Part of a small language model's weights: RMSNorm before each block, 139M tokens.
Each number is 500 + 25 x the weight over its row's rms, rounded and kept within 0 to 999. Layers, rows and columns count from 0. Numbers have three digits each. The size before them is the row's rms in percent of the matrix's.

# layer 2 MLP down, 128x192, rms 0.172, rows 0-72, columns 0-191
101:518488519554537508474520534498559499547464548500541505488526487520546502529492523509510501497552480476476503501475545544487488513539469513474474502481478457483464543502437501526528490508536519510494451541480448491521499513532493483505514474473504494483519494496468465506510514511479463498490480454501483453537514493496469497505494470498467549502480521481498510480491518488550489513485491484421525462488462507503503459516487481469509505528471533546494521472493475516513509494508503486472473526471497522504468513502523475487512491476488520479463483488507508470482510496511537457
097:492518541546497499545485511504523463472480488541473483461504505487465519485457470476524474466525466507499504514529474510483521505515481517486468485506474476491531501532480442516503525478519501505458500509573518547535493495465513499516516510487528524507485524495457501482508585538485516540515520512536492462470495520488518454490517482496501487481491510511538487481439524490510503549523512514467507515489508529454485490516501467519510499493484456481532504503548527485507496500495515494507490517548503540486516563486488487531463547507507534458486519460497511507485522470483486483
105:532488504507519507485532501491489514541511482448483532463487467563509484498517508481464540488501515512530476522532505469484464503480469472545462493517482497555502484503461466493480526518466468479510513470492526506504518478503516511498469519505506515531507451447471520498559460531481494467499481488456478527480458539478510547454516468498509505458528526494513512493529493470548485469476498494509483501473485486490502481463488520522472506526515521522494543498484548521473488518478535483477509530543533469528499523514476444523500512452509511493508516479520514545476509516504492537
091:521545482472520508490458497494485521498518529489516440510528518508527527493497471494475558542538496524535485467504486494474464534522555491510469487533526486533468527514471488484482519496478565520496471514527527508476467489480530485484509496532512464501519530508516530510493499521504515475533497475495475457469456519531507549491498516540452487489526481512502494537504498507500512501506536533465486488499501529524505517482456485479459513497505512496441501466503495505537530491497525486511513472535443483500450476515531499554462508507531523475512505475518484534463506473453483527
097:553483487542465476474513542524501520483471488513529426487518441491519495497477433483526498505515526497532510497474519524488552466487503508480499476534549515506453518515502537495503486515503491495498494497544492496497495480526468543504482497496480454488484477514532503480510523528486521502514489533524497463515484552479519513478518465466505520510532504499453504490478498480496534453507481511481472490516514506499481478508461499473525447482546471498479497458515496510493495554494536479525505545525517510472486447473457482467499520464513522479535503484557505508475493507505450495
100:473483516503478493507530498527487503479500467514474508491527491557495468504472486541523453519485493518541499497494510481559501497572487493532497474503502451506490504518480511554490525475480512460534461513505503517502557483464477509497477525509442516432486477507522497506511450531523515537474457492494478501471480504499492530495460500506529518493489483504521519479556484512484517497501507499555487526496501492486455445507485537487511490546532519440502488470489502461488473526507446496490541503474510508493503517492481484483487498494480439503471485521481548522523492515534489506
103:490462553513529457477536500511528497523489499486493519519539503503542488491509500516544529468517509492544526462536503519469507493510502521493462482484513485442509545504479490486524518523469527511498450446535486512486491474517522493473481517526511514508529570534506478503495525495484460500515479520496468474488486473472511506489502488487504489504589505524471494521478521544549473495496494467519494495501536509489451509475503461467500480515511496524504538521491534468471546520536501538482492517494487498511500507527510502510510512457512488495487554494501501512543422530535527491
135:526490532492507451533496465517493454514485564554528509492540509492468509521475512502502538533546493515516512515504524543557494497534528489524485493486529507483488511496520505523485497510490491513501490514529486506535465476528502468504516510494512519454545473480501471492473489511513473536513493514489512484452538478542492472526485508517491550487486484531496534489501483453521489539494436475490534515491469481482482535523484478539472499525485475541463505490513462513431486511525488462454492490461489486508484514511460468510552494487512511527469514516463499531529503548487497511
099:482505507499478528476487547528512506520531519464496468542468498534474492531491466468515508496527482452511505464490503471467563495474494551481532509508504540479500474489482531484479498467500502500473516532487470450506539508512505544483475484518549479529506480463512515506505497477508474468451511495489507468480488459495524476492478463464514474481506485522518494542472456527512506486492476506516498475522521464522526527428537531547481505470516495497472466509504489510484532542503527509505481483507517502492487468473434493492499474534491523454482545495500529502454468516504507539
092:503460464485535493508527526494462528539461453464500499474514494479549485478428500516495466502497482489486462543458533471479528465494475523514542491514488465499505468468494531531475506514525497496480467531541499522488470521491486449501508557507534460475545499515510486517485486479482481476489516524490530505483479490505500507550482507502487506512502529504463502509516486499501478507479448546544543509488537506482500538538503552518486547528492501512475474493511511503489522482497522530494511481547509501498521505494489472478475514479511479518520567514503458454490470550505488511
097:495480504528532494490409474483478469473502534543498515483461494509483479523457536510525513499506488544529508488518466477519489461465515478506513487477491549509516498499473498468508433549504465502498487515503485491524488501507456469501472482484499491487482479503525476524479481479523502504444516500529475495508512459505504489447496502524490470487465495464470530496529521494466457524481514515503488484484519492491490511478511476495521490508462462527521492525515486467497435513502488493459479495543587511488474531477523469488498509522522460482568486468504505486478505481485470510
107:546503492515486529515487535509502475472517495474497509476504483473542484496470434448502467489500456510510499532503491537487524479494480505511512528503510513482505543549491486520515521485504515544499484485520537533536476493495481522410505543474528467467479498492476485495477515490482500493501471487484516491492490496473513563497531522512542479517515471472504546470493484498493496500528475547519503517477559471511512500445444492494503505517489520516535561506495499500513517517489501502497478487536521475501451494507525494561490481511557487522527516508479522476447503528503512547
095:483523511531484483461492530493500545493490459521500508515480495538481445503463485501512512466494536486470481486478527478491507521511473545521526455491564516502487514517516466513535522565497461463506489473489494513497504531436509510469491531513496533521486499444499491503510519534535497482514516465494475521489496496508542502517497498534482497488473533498489504500531507523469518487476507513526470518509527520514511443434509512492464508505446530514517510547509480478458448519450450499469484480506474505509520488521518493519463494520491459498511552485507495458513461469519519509
102:474458466520485475490514470512477489459497477497468485492495460472537486480463500465521479467485510479466482500529505529474514528504497448507491472519502473451515525523504517513464470514496502460475485509489516493494447483507509485470515528494515478508489476470463516534514513556450526476452484462479512543508526489491502494532521517505533539550507484533523528487498475480475510533480501480495508537511510493447512466516498493484506521505493518496507437534500480499489520520510460518454506523468543489524477501513522517490478455526499501553547509532476482520533484563533533477
101:448501541453550509497469489492530494516469512514507514521519479523500487534515501507478525505553534488542466496496530485513479474479484507475513524482517511477555482468480471479464449482522479497500501481482512555488489480517510472467491534515439529502461520514496545459477504518520540482496499498519508499492481471463491505483491519486484488487486549533527528530520483460526512542445526496516509521516501484536486499507508487487493511492496512536529487501512530514476519538485481515515461493523481531505500453514475498526475489469491535490548516561489481554513467499570480506
097:477500490526448511549533495532504509496506543488506503498518470474481516456512497508489495502548497446532551488492511510506478476483505504474471523513521556500479520510464497483451502473523520542484536476518524555509486503472481544518504519464494516490525521477487499498519514544497509472527512472482475513517523477500526486485476501532500494501509492441497500469458494509490518529454537515513511475500476577518494496500500541470469505512472495507531508463469498458546510504458497489525523492488540465469530525480483501503454482479538531539487475463484499538467487497525524545
102:491454493559528516530482504541478512463531490512505472520497494448511471512504445505510497519539491504541472497514501504511509492498505534556528502504533551512541483509490501497488480472518481499507514507484504492472541472495496534553526513488465501527542457466483516483536490455499495492453471489476496532506478506501529525479498495440490497538508493526503491483477484501489497532457502531530522486452534450487516479513503506576490512502481532493506522500536547525498524508480500536499554545520509536520486508471523492533488525482509501508510535513507451517479507501546466507
088:548479513522515518511498456503495507484482500506481471510494501492507531444475496457504503494504480505524545489488542516480471511472527491485494481511468516534519484482530498488542508503472472528468496520481571491548457476540476530473521467544429477513491489496491494527505504545513467511502486488473548521528512493526473513522464497513518506488503476492528472431513490466511494487510457467509465488484481505492523477493497479535500483494471530524496490495549461526507459516482494486480549507552470488507510515441454482463528511511503510499482506495549510532476521455481487500
094:540510517521464471488492485529488453455512493484488486515507514516485499500505520445539497487507498480470539538468500543519431500535500517475467487490516476509509472494453492516488485489491482492513513496495487492475477518466500486527506453515492512454496501499573482547513478500538487524508521522453469471515539484517476500538528488523480489485448507525506489550531475565505510486481500468512520510480508496531479520500491528484499494497503510497516497463550482485476510439505500461472415504458520512541508526523517487524512466515473485519512534476492492515487497513485521454
092:480502488441476487493502490523506541495503524503475492501496528513529465503476563467487490488488495533453468508523461487525492531487440522480503525455551471535505536511517502585472521515497491500513513525472527502551497477503508490477511489500545496520490502451506523497507538476470523501508494464521524488501503504437482524502524479486472490518487556514494519505444494502484454553511485500530466501531488505496510512487520476481515458510515501541476524457528512507502513497490531497520495499481479515502539509498508481478426527485492445481453485503522523513516497531480490483
101:502504496504494533522481494471510488537498482461465538469481490449494440508530510518464491500533481518508473552482501478506465503487500493551519483496502487511486518507499512511520517451474474404521487488484512491483492570503488500511519458521490523498443516531523530504473503490535507464531515525532502529516511479495510506517515549462490508475487492462498497539515450473498499516504536525466514479497489508521521514544515491556508494534491512545512491482533507524514529528500536489507512503478556495485526520492503481497510484507495463519466508479538534493540509529485558462
100:517482491511473471504501518511527499463492521466478488514522464510481495497481520528546489509501515499478538504507532537525485528470505526525504476489480485510465526520465518491456511474534423493470496504509513473489487571505488527485501529547477492482515527450495470456556510529484484544519503525505501521535468520477510519505525512482500478496483528462438509523517442494478463474458475531489513499476526514462526462482504520540457506523518513523503514517494549513486478532499502515536517462498524481514521501473512534476479526501509549525475496550527479516526489499479475522
101:501525481471491498516505520498501513531459513486516475565529510500525449490484508528485487478506475517559476538476532521491470509520480495471487516508502507514493483525533507476530514499452518494509519488484486541472516502502487561514506466496513480461512506459474482502510483508511498540469482523490491491533459568490445526490487553481498491530518468520517527533473527527527457503492563497462529450487520484512543487488531508442533496533513520486476469506552484526503517529524512555474542482521491480500486496531497506505501479484491504486499476500470465488474508513474536525
103:519516515493537535509507508504527490483481518456509481472456477513512496495521487501535514449530520518567531520493477559450496487534502491476480486541496532511486501518518502480510512496458473496499520511494515480464467466461532537524520494511514513487504546516503482513497498476518495518501531508479460515485529475571514484523485518499476473517513527503484441469500513529487545510470457476557471494537546502475509537479495489496482500489488532505472467535466511471471529491497465494480504518529498508509539488466537540501471475516519466517553480517500479445502496513507457505
109:501503491493496487495511516514508484495493546477483517456509495518503482530522471513502498552520523515499508480506475501494501525451504509504493485509476511502512531511536496454518484505481504485501508479512545542487528499521507492496538454432519503518558437529496496516548485509499459563539477531497488511472459459523523455529507464538476533501475490502430486472475497449509456466502501439483457529519510505515465459522471526519491500472502545504502502527483500497510515497525541458519505501514502493517505522503512489479524469521519530467525470543474507506517462485472513482
106:515470459503510498474508533505479489485468455481509523480469474507444476464537511508473465547488523492485500510487505438503514522502561469506464450489517486528471483524499522490523500478517480478512524508532519492511531477514522516516492525480517481462520529489510498476500525491559455514537507509474540491505544499504510502474551509486497516512484512435524485466500482452495534480492519514487478518475486510511506431492501513506485507466515484497499487524543532518493516478513464465497510541513571461524499484517541538496521491526503475511528465497462472519518487493447498511
101:484470546456484502479492485522461495499512510512463482509513471503480544486511504518526514516478495512495514470515526457495503509501479537508501478494461505458532524519486533479503515491493498452493515470494516534475509514482500483529491508495521499503517531500516535524510517509485463541491492561542579476451502476519482491504531495502500584472542486527573490529518516526486485499492509494511495525501496496480516461469497466485456477449507462512479516475544491473535518482499480476483509439511496491537495514470494517483527505476499494453502481519478452495477542512495452468
084:484486507500501545508496479466520477495488487555480471503513532479487499492461490499503476482509469508515473478520504530522540482518508499543469458540560418490519440518522494520478491505512503535492510534516504486473500520485512470512555507491461523512454511478490474457516485481480481500494505511493537466526499489484474490524452518484540493447435459469520479532542511534487492546551515487493527493516520503510497532495521505471463489514522529502546490526473503500539525552490513507502525506503498505481497515486505522512486517523522471509500559491501455496523463516510470512
101:475535508476515490496485515487501446447501510499488495473504475489505490501514515495487511550526450478506524492506540543509495491488456475484486517489503532474503507507465515441502492526478513508453499497454500490522506551464553475500463526515506510508490511448511480473477462476480479484524503499480505451494480514503513478520471487513502524549494513508502500460521509519484496516518532530535525521456494444486511517495407517490518530496503502498437525525494535444465492503504545438507501489535491495488505521522528516496520493523463517519495512489543518534490471488512473530
099:498518474525517478510485479515517485521510520495523480475543543511553507504524506512492479487518446463548517493489500472480474524472494492515507511511475518513503514530466482534514498516497515527483479495475490539476486531509451461485476520512480503475482579508465514517519529519513469527539496546524525514515475531508490469500495497456535525509517491547491560498457452474482522502493489486514481471499490502496536529472499516526501472512520511463458527516522522456506516478495490525539514502504528511506512499456487454484467473425502516460528531517509487510504499571524488528
095:488532469546534519527486513531498508517477484538466471484484516510518494498555478470524468483486476501529493495521495504517491488521521533476513513500451491489491514488513512479502520485548490544558508511551524481509511457485445481455476486501497475511503499517510528451519470564478489451490536505501480520486469500490512508454522494524505480488552457485530487493509525513508500520512492465497487483468485512480504505525500439556510516498522490468460501509529466468528496463555465454507487527512507539527512500498510525499518471510518499570510504485539462493520491530505521480
097:507503496493493471477489538484512508516447465498515517495496518517459499502473497463504546502528513488475529485505490515494526479496542485482476472494502545455537471499502482495519490467448463490506459504482505481530451478504470481456485471468555567497512474538473483512488509453493478506492495468524525502509468513532501461529537507469502493471503505507496526525470528545513514527460510511459516508512470476488548463500533476472505528438558543492497518547489495486500480485480490519526517491506464460506469500494535490459496453491510491492491488533527518496466463506501515482
103:500510541481492494530488486470494517447446495500499528494437500512492511515522525494502482503505463490512471463493482514527553504509502487514496478482492489561528535489516516551499481526546546483517472458506498502508482514527503477562493539472484485479474518522521466478496518522482505534442495508523520502492510544537449493472484444482492475544487507491528489505543501490512505492515454497485475490542476504439477482449475517501527502457534469464471546529494517463493516512488497464500528497482513506557502494498497511442524524498491495494495529506473493495527475507518495499
105:514492503491497507476489513477505509453532492484491513536525537481482488503459514454504451485488496542491525496469524498543501502523506530500489537485521489508500471477483491494511469496510479491502501523455452458477444473503525511442507504491481516476457509500520475481515496536477446500520537528503492507449478475487536520496540447500503530479490471482482435487541529500477488494538480483474449483479507542512496501548522482513528501512513503520507541511479490496477481489450495577512503477502516512528501468512462489502491498474497492530534541480510478558523488519464478465
103:475490489483476471466504477545528520527518501513505523479518504480500541506478509474499515485533440508508478466503509510512473492513495453477472486420451489523518499526482529467527507516545449509539497516530488527529494533507495510522551532537482515497503498489484497488546503517535502501550482487497497485486490524532484474515495492484511489511483505521471526514538484452497476518514487517435476507517512487481482466476502516505581471529501477478451518505509491500479516487511472542487479472572503484512505466496485476505525493470489545471478532505493463510474496498509462449
100:484540503501470531504533511482493471527496523468465496492468503444525532531508523523524517468475514511496453525492512522510494522521521560463506505523529491480537468481543470449489550529501497539520496511516537479479439485510472521519529493494551512485499562550487469467461499465478512456478482526516470512460498469493535516510486513494533526477486511497495523521473512466498425490491502523480474497455506504490535479475522519534524483463535504507514499481501514446504481502499491498492470528471529508500505483508523508459528501517540493501509509488515502453477519510525484491
109:484480530494527531477514518544526524514519507518518490489559481517507486568501501527538467514487463529485502493597518496525498476523535523503470478498532460495457483493530465528464464458532508501496491498491539499511475520478482496530560500493502482523492471481486495501525490492480514476454476499475521490522525507512485503490488521529519457502490497483522511488468452463533528472497539472518505524502473492501502494473476503481473502524505535510474498483497560513534504493504473472542518463505473492535483513509542482507474491485500468523480459459474508503514525531519474437
098:506545509501486502528489537488513496500481535488544534519505512507511508543524506462531531499508520486512508481500489501480431513512486539471484479464504536538447529539541539468501497530485486480520469492461500505501490501480517523519511487485497549540501508476513512488518517451528516518497488505477517462466474497511512504499468550518533471539498508453528499505478540542525507497520490504494494489487486474487489455481519541490495512542453510500505491472497513542485507442475582452479489480522455490502477492467501490485436469485494495488473505507524541530502492542494508498
107:535548505507488534517526503479527530515516511501482490542487503512523487507519531520501518494495504561583493506510473474528493447485503514515497493505543482501503486482508430499470488489479521501525527500507481527463468541483528532443488520530452481513510471495530473498479515480545520515495492434496508513498489497504505529472495506478478476524505502483486488495480499516485535476514480473493476478490518479515486502492473515478558467510472521519504523510526522477481463470555473464506526492541491502474538491485467516509544478531452504458549481454498505522506555520516470502
119:513456530531511532527518472543501516467488487501506505533479496506523489505500478517513523463446467468495499511515488519526506499498486587475530516509473471482478472483528519484482500523513522492490482486551494508466486466498518493478517482459537497551514514484484514483511443520501531523488520492508462494467458524476503496506505497478506481472497503464502436497478456472510498491497504510489534529512492505518487481500501501458523541522532479500496500499518517506514514493539529452501530491521467459499475514458490503459548471557553461545474484472486444478478524528496503543
086:496540503494519534492523525466460484498516463511485455505432560483501489463494489416484466459463517480507516442476482517481483513524518497468462457500485522503486473481446520524489468517507472482484487497498524489504494483490509499457480491475539507500472506486509516504484463466526524499480511480487506480477467498443469484475543486532532526492500513517495518510504498483526490568537491518499493509441501438501507493491500509531477492480497507527511532485477510487495530495506485449512507473514518507546511442488542448499509486500536474514492494493514531520484525504489496480
093:491488504527537518466549474503484489492525509516520531559500513487476499497492434506484472504495491473465518491484422517471544528486459475473480523480472548562487548511494515505508493510465476492490454535553520498486495486535498453452521483461516488475523517540533516499477475516493514452492535495502486508511500485479462478505550481520526497528486509535507504488480492514510540479497496550475501513491487462526508505493518482518446514468487495503476475527513493476497546520488516519488492485479509492515490512469440510504528510518519495513510508538466486487475469474446479520
095:483544453529458518477510456501480498494530507523521503490469466491470547512474471497538487517455437501466514482459512483505525546487464487496439507482525462471515520469508499488529518485483524492522484510510517504498518564473512471490484530472477495518480557502468462506537494514522511507479470486506513510468542491489478463514473504466538508448513519482516482512447500528505437503469488502484508501470536478514490469515490470499505530512526524491519482532479513480508482473502547482481513515463482525494527495512553471494511542500472459472515473500501491454500522502505504517
097:546505464472520535442545475501520519505561540543495509504510488487482462533482486560475491488517504513504486511523500474516482428510526521507487471534541461503509521510490519481467459534528493514467465502517509484491465483468531522487502495521479481441492500496525511489506508485479484489504508536479489530496514522467517521509520530478450523459502491560489518475467539509519498545504465506475518520504519485477512507512507494542511443488491505497446503478528514503493474495498543481516549495504501473506464473526552478434477483510511482504514518478511484491489503508518519522
102:487446538496517484508476488469499490490524484521504537540512502516503535512502501541495493468520522474515464515466541499475493504501518498561484507558515484541507460471503505494485507501486552531554469521496500482448504510498532492464503524496463514509487508470492498494501514493502496501473519499493497519533469493521492503508478513494512455485466448489498526498532462453532499533476487421477518524484543504543488503520491487507476462526474526537506455478469525518500504540497505510507486491521544475491559478477486477517499510494491555551466526498488503521473456442514512501
102:478502502536543532476475508530485541531486518495512464479510491530498496526499508465494503457473492527516488558520484500490506532511512511507492502478512508502507483500468481477492503528478460498530509529517491523511503494546550555506464544464482517506509503508539548507534501499479499507541526478509535532482506507494473522458508484468504469487529474450482513521491482495497503482479531483503528539466544508513516509522561486510519551509488555487508550484443519494527506483530546498539507525519478480463507495537509435492515501522541488488491504466542470485457447496501499500
091:482474475483531517486483516516521556552463449493498495508518453493480487496541438449440472472530493528503477490502503507500531495533512547523532502482509501545507504471516471513494494529511498498546491484493502529532572489473464472534454509521528467520483492470482500481481472482480499528521508488494543488521479484497491510492506493494480502498484483498555509476503465471509526531495525487521540485489544485503527518523513572498511477477511460502495482514500507508522464507473479471504497463521504557497482448515493523520509496481490515501515493544512508499518518472571524506
096:499502512528491516481501491481481504509518440465493490505512520474456506536512469491470538486522521517486476529457553474510490505544509517495516511547517507476470513530518534489536469500501518529517495490515527467479453520506514472502526481491484538510513543553527532508458510541490520461507516501451494495526496471493461506502521565481477442466453505537491520501494498468499514469499453503503493481500500478528501490497478456511488500508500525484493475504520504476501478535556534476527463476538456501486502547522485488524517487483587448504487508512473495517508492507488521510
096:487520488476512479514541523519475474504553476537481521531517510521481511496500487492572493516514525468528459512425476475534490510517489464525532495495490474494455504492485503493551509532530498483490532475514506429483481501468487499518504507474516501494506507524536539489510531501509475461501473495563501474522496503473535478480524534509512520497536516433491503493480485524491463495511464499470470453472518515496505439439517524495525485489495483468499509484493519481521480482492490472472476502507533511498524509478445504477531510458519478488453487493534514515472530473525491507
095:510495501554486550498509501508523542494564471501568474508530486566507503451466472476522486487521504511514428490515477529521532472507504501540498509497481471482513484500503528520482494490532528529535476509486473457430485509484494483543462477519488482497480498537515489484472550515507485495545501466509461534478493494509475502450475485559511479507507500496545511475491512501477493536520476491500501478468507488490545517516519479467538503508523505508532503480527456497555479503501504489492505509482486484532514526482489518482446487497513509447525475493493542507504501475488478505
109:516442509503473489511476539473536504516477508524478520498553467497496518486504491467494534497471531444533480513463493489470462512520511483507530501518535521526470441511518486540474530472520540504492514498487502515505515485452489489484490444517490542515531516492495528531496495528482483474463525485495472440494517532494556503504491473484500475594530539528498502481526518505472518505510472534488447449517506449479494525457498534544545526498514514513487522501521482531477538505506514515489534525512505490491477501500471471504493483482513484528487501505496515481526483496491504533
100:482502507489490482477529511485494515472508511525529553510476530523465485504499448481507485518485517466474517532481490524534513519525559532513519544477507506510534475497490508448474526513486522495539493473496492455471517476495538527478523534493467470504517500487497520504460504501543555540525492481516533493445504476481451468496532473558551497513508492472531509526466482468505515555502499508457504518519498486515484478515496463490497503516483476472503480472525527522490531493520485491550474524521430488463485530473542509550521526511518500530514507502457466495505521515518499497
089:515509479489500494477505510510507534546484455492485485497499487479505478511465524496499460492496518504507501526495494536496524504489538519507536466483438492527491503530493475526501468470555515493543456461465543500510487490493456507533494498545483508475496483488480506559514522499519505523509485503525450501500504482475549509466488527509453445496485518519509506516518521551510537476528499497528542512487505511519484496541493491527459449532479498506485519489510506535535522525486471476585514537495509500566506507502500514485486449480510457494541529523477486503543470502500471529
096:497529531501464520500480512474477461477499512474533489533506514482472504498475497494530538484480529469519491514453506525493517474532445482480521513539471520522510442527513482520485491497507501520469515479522504462488492471468471488494502520518492495480536432492494456497520484527542555449505492520521505478516474524566530491469503473485502491476501498529488508565507510488527481500487553514489520536512488493527491501521515477511536465492490499525476535500455533518516518484516508511521513546501546485485467509483469505442473516455479489482542486465472536533502481456528506497
102:510477477505502540495499522523540483511494498527526522476462525491493500479513511503541467497491529530510449479473479529484496510512505531493459524544552464512465482466502458494466471496522497515477490463575523502516474481476512513499488515501511528509489508494505464487509493477481500525525476511501488500483478537510534466520481528455524513476454493510475507512505498508465510495489528512527529481500467490529516477482441498463508481478510484456540472488497505550466464505492482475512529509505486532459506455483560528480474479526486545574511505489471472560509535500477490520
105:489522488513493509477522497524483502466518473480561506496515540534486482501456544451540501508506515477481557463520484529499510552496513503482519479457528504480493488461499456500536488516531487490499543507478520422467502513493527507474531470518504507523483469518466510484510510528479497490499479555539527495497490511463507471472506482493480503479469464497478496528467495446513505502497517544478495485481521485476463500553509481473499528540536464481468471458477502514498504467507464509471482498524547488455493467485495538505481478495547527464472477507511518462507526503514507523
095:505527467459506517525492462516477508486498504501477516519488485558478538534522460498536554504531505496507469478485482507513519486484501481543482488498495506502481464500531496463476504465482434532464499539496497512477485538531442503514519525516474506548536490522508490493465491521490481504471526501537526491471494494544472480482510493479542507443519513523478485524519495534516517545480462478520487524525482500527508516518518547499507513507500517519491479493533475521513566473540530524540544518526502495504503532518510510489519471478537450479465486557506506517526490512511443503
102:510534515464533479502477500541486453562541510496518480491484486472460448513480487511467471510496503482492466483471478485482490512527503498452472443515500492512504466484495478498465507500466476547477468554493485485493489511509484487523547509500508513512523497531508491463525464528548484459474550500498513543486493487537507488488539506511487487485494538490496456500490469474498542506486486528528507474513531513453462513500481495554484496491513477532445510523486498482502504447494494492506536453497488452488486495489484497482517525490496497517538445496475526482535565477490471509
103:491502506504492550482483507478552510464474511497482482489522442565526476470506543504520489504518489527500490520538542538517520499518509555480495535501493556522524442487508464492526517516459491509491500520497519465544496494514464505494472489482533525522539462472527478483484512440480475518521495510497483502501488507513474520466519469472536489477487472509489495539513512510518482491538460516490556495484506498491487492530482490508553515521518488478490497558501543535500486536516507459504484499520480487492493548471468512469493470523503490527535504539465466515501528546519519537
099:461534524505478492482512514504498486516542514502502500513482482507461491500492533534485554478510508525513523514488454506463522487503545471460532535538511508482532543498458542445507504469459471494483497458488519515503486496519545517506449523497492528518503506486514496505509539480486477559470473522514471502507500486559494498491514496434501528507506473500476503491490516457513480468548539472507494485489483480485478520480502477494487492541506471571463482482512475514523543522518513520490478464557511488482519515471537492507510471482519469498558487485539539471483481476487506481
094:511480473488508482519499460446499497505480487522474491487490484494543531485498446519494489507468511535471527492476519519506464491547520490513513512435478491511547492454500479512527535507534458474505483522525511511540485480469537483507501516461499520498506536456510562470496501503478489526504518510512513490490522490462500510504507491502493520523511528476506501498545504487553474474516526508537479480448523484503450509562525482481491481500463462488523501497502484475480486491527494499482450521485508533510485485511465553490471531494527468514494503546466472580452507465498482521
104:477514453474513497459511553467499520516501491534504436498517502467536476499512506467480496505486514545489508493548499497511507464491520546541501545492557492503519520496483511490522482526471514528516543541484521469524503472492469511494430471496490505520488454498505509532497527523457516478478491507512496476507501514474504499502486465515452529515484480493518472461510496511531532515502482469482485504488538521472525538496512474532481481523508462450482509446522473490489423495523484493464501461500491465470511487549495503509488555451479479484510512512470504526502517516489531471
101:526506511504535512541533522507467514476547526493513504480534522467511531565492555506507512453523505517519460517497506504460495482508522488506518530503485519498498526457514471494499560507487489489501505470477487507494499484496535482511498505496444472467506523495462459549541523498477488509490519452485465452546520509542532538503506483524507487471484472522510516446480520465499478533490501494517503498505529484458480521502452474507470489507493509460459485472522466503510471534501520516517490441468485487456507486493553477485486540473541459501517473502514521500506472481520503533
100:501501550434490538489532452528478476471450501492494547496479468534487487460505532476498521464471499512501471505544527531516511499482521483495488513494499501473519509508480499492538529515520540526491531493470496486463521508531476513468489500521538494474515511511484498474544559523481514492473480489487485480462484506521492485494514545576477488488495465523474542482558512530496504512437481512563473487496484498466504519518497472493531509524520508444481457489525534509508545526482527494512497510488497532542513460491511501490531464514493528471480539514509500505503511489486477482
096:438503482527513519495474490443502520500491507527503433517508467517543539513531502506477535474537500533514504533477481517486522516480484527460505518486509537514492506525499541484500576507489495496521508469464505527499507506486518486521510548513510483569501510525482534520539513463475504516516493514539510528468509534484505510465514504455497511514476476521520513489496541503540493471552496494498517499494484512553539529471526489508515477502525496516476490533478507530546537463521497492491503507454488471480511471540493423475492496481464500531512486503528512531491514463479480472
097:531468490522521504492496531515458475478542492473503481477464483500512490518473512510574483453503507515495509548524491530519515522509501555489494491474537500461528516451524556508542489465549519485511496514546503517518527463470452469481491525494463502473490497518471524483497503487512498501529488476519502530505498508468483527463514508531443497474481506505493509519532484544506444487525505493532516499485507518556467497487478516509490492476485567565457521488473509519502471492486519503541522490523493535503518531506505484490493545491496496475515507501550515481490465515483533539
098:496491485480523530502476529482497500530507514499501538504492499476527508527508503491525505481497491532542457524478482462507493509543477529488508510523477531506509491477458544528522494497525503478518511482545539540420511496489485517532483467510510562529495534472495504526527502508500524482531536483488493508495524536538484497481567494513533537498479515473485493493508508552521547542499485509470552537496465491477538492501498486479491460476484497525529522514449531529510473501541517478497481474465523442527534503520515491504485526533527497542520504471551508506478467519535485499
108:501486492490539500527459481503485510533510530523511481500517517465519512475478512517484466508525501556495513505478484511470486487513547506481534540482519505510470520509490525509530496481521479486509519487536475430494484479503531530538545527517505453513443464505510500517494509509505463493558484476491522529486504515455512480557506507486538496480524479494523510541506516436514493488505477518524480494503555510515530519499532524471528554473449479481533563514489492500502483512489535552504550524483510478459487531499501463518473469496498475528485517473480469512464512486494524516
093:494513485457483502528505485474514497539507491535492485536530499484465511511543527454469510458481464484506482504509509495512561539533429503523434513511519530537516509497514533525487508460488516512493504536445471494458515504506477506523491513524536552446555512487482497503543510487486508536481461490508529529543503495511503481505484486465487525557483503519484525542458509522495486520474473479493499494500479501510500489499470447536517498499484522498506512529488519499466523502496492499499480530475532518505464529476498531489503535487468480512497528511531503488471523494465556446
106:498475505491495492476475514504511505532465494498485509499488522512498489513481478521522489510513502477509538517492521486528489543496532500487537533478520463468513534454526462504497469513488484461566501518503507494459462522496507502454545497467508501504543495501505465503471468549487491492513486485525494432476505444475525516496509468530537484511518507459512519519470498520503518535551537515497503472508487456465501509525528585517477487531498510518498536540506502518495538489496490505507531468453483531508487477466538496491471529503489523524485509454498548522521554497520553512
094:519497479500534515521523543498486547514481495526510488464442526493446461481469496507516525547494518497512524514473485459520527474502512503539476495503549467491506478513506474487456533483504476480475508490502542493493485493499499465494484563545536526526505492534517451543514497527481492512527490486476495501483494463508508487518487515451486496436508538479548496490462524524466486477479499517524493515496516490492506485516506502505480514528511523528474518483507510510502499522496491485499519466487452501503491436527529495518554493455481548565441520513490538488514521456492527521
098:561529499536496531538478553472536537492524490487517514483515475512488505540475483495524527471484440497488511501493485553472537454504522552503492489502455490504493475465518493489467487508499507527471470506487500511470519494511467542514485555499534493489480495509501519519489497511514509509531498526511499522507508506502509488505527487496533514446507479482469465441480540506482501482468534485529456446573519495480515524543537518468489469493458546469515514490539488485476519496519520503465471500505475495510473520521488491489493579512519503501505487526487468527465492497496484481
102:494537473549488466461487507495520539477463486534470501469500519540507533490516482473481486519457455525493538525491514469493495498492528561496481483489505463502454491489483499507488506469467553493536538480491475500498526501532454478463503540471495497513494495495496514480521508496495504513500500498519490477535511507478497493516489483525513486471513459543480519484514437500578489502561478507451504547524516512512522459468538547512510483480472525475485491510506476479506484543517508499513477508500455478476442460486510482509491505462459537492508514466488501497494481555516483497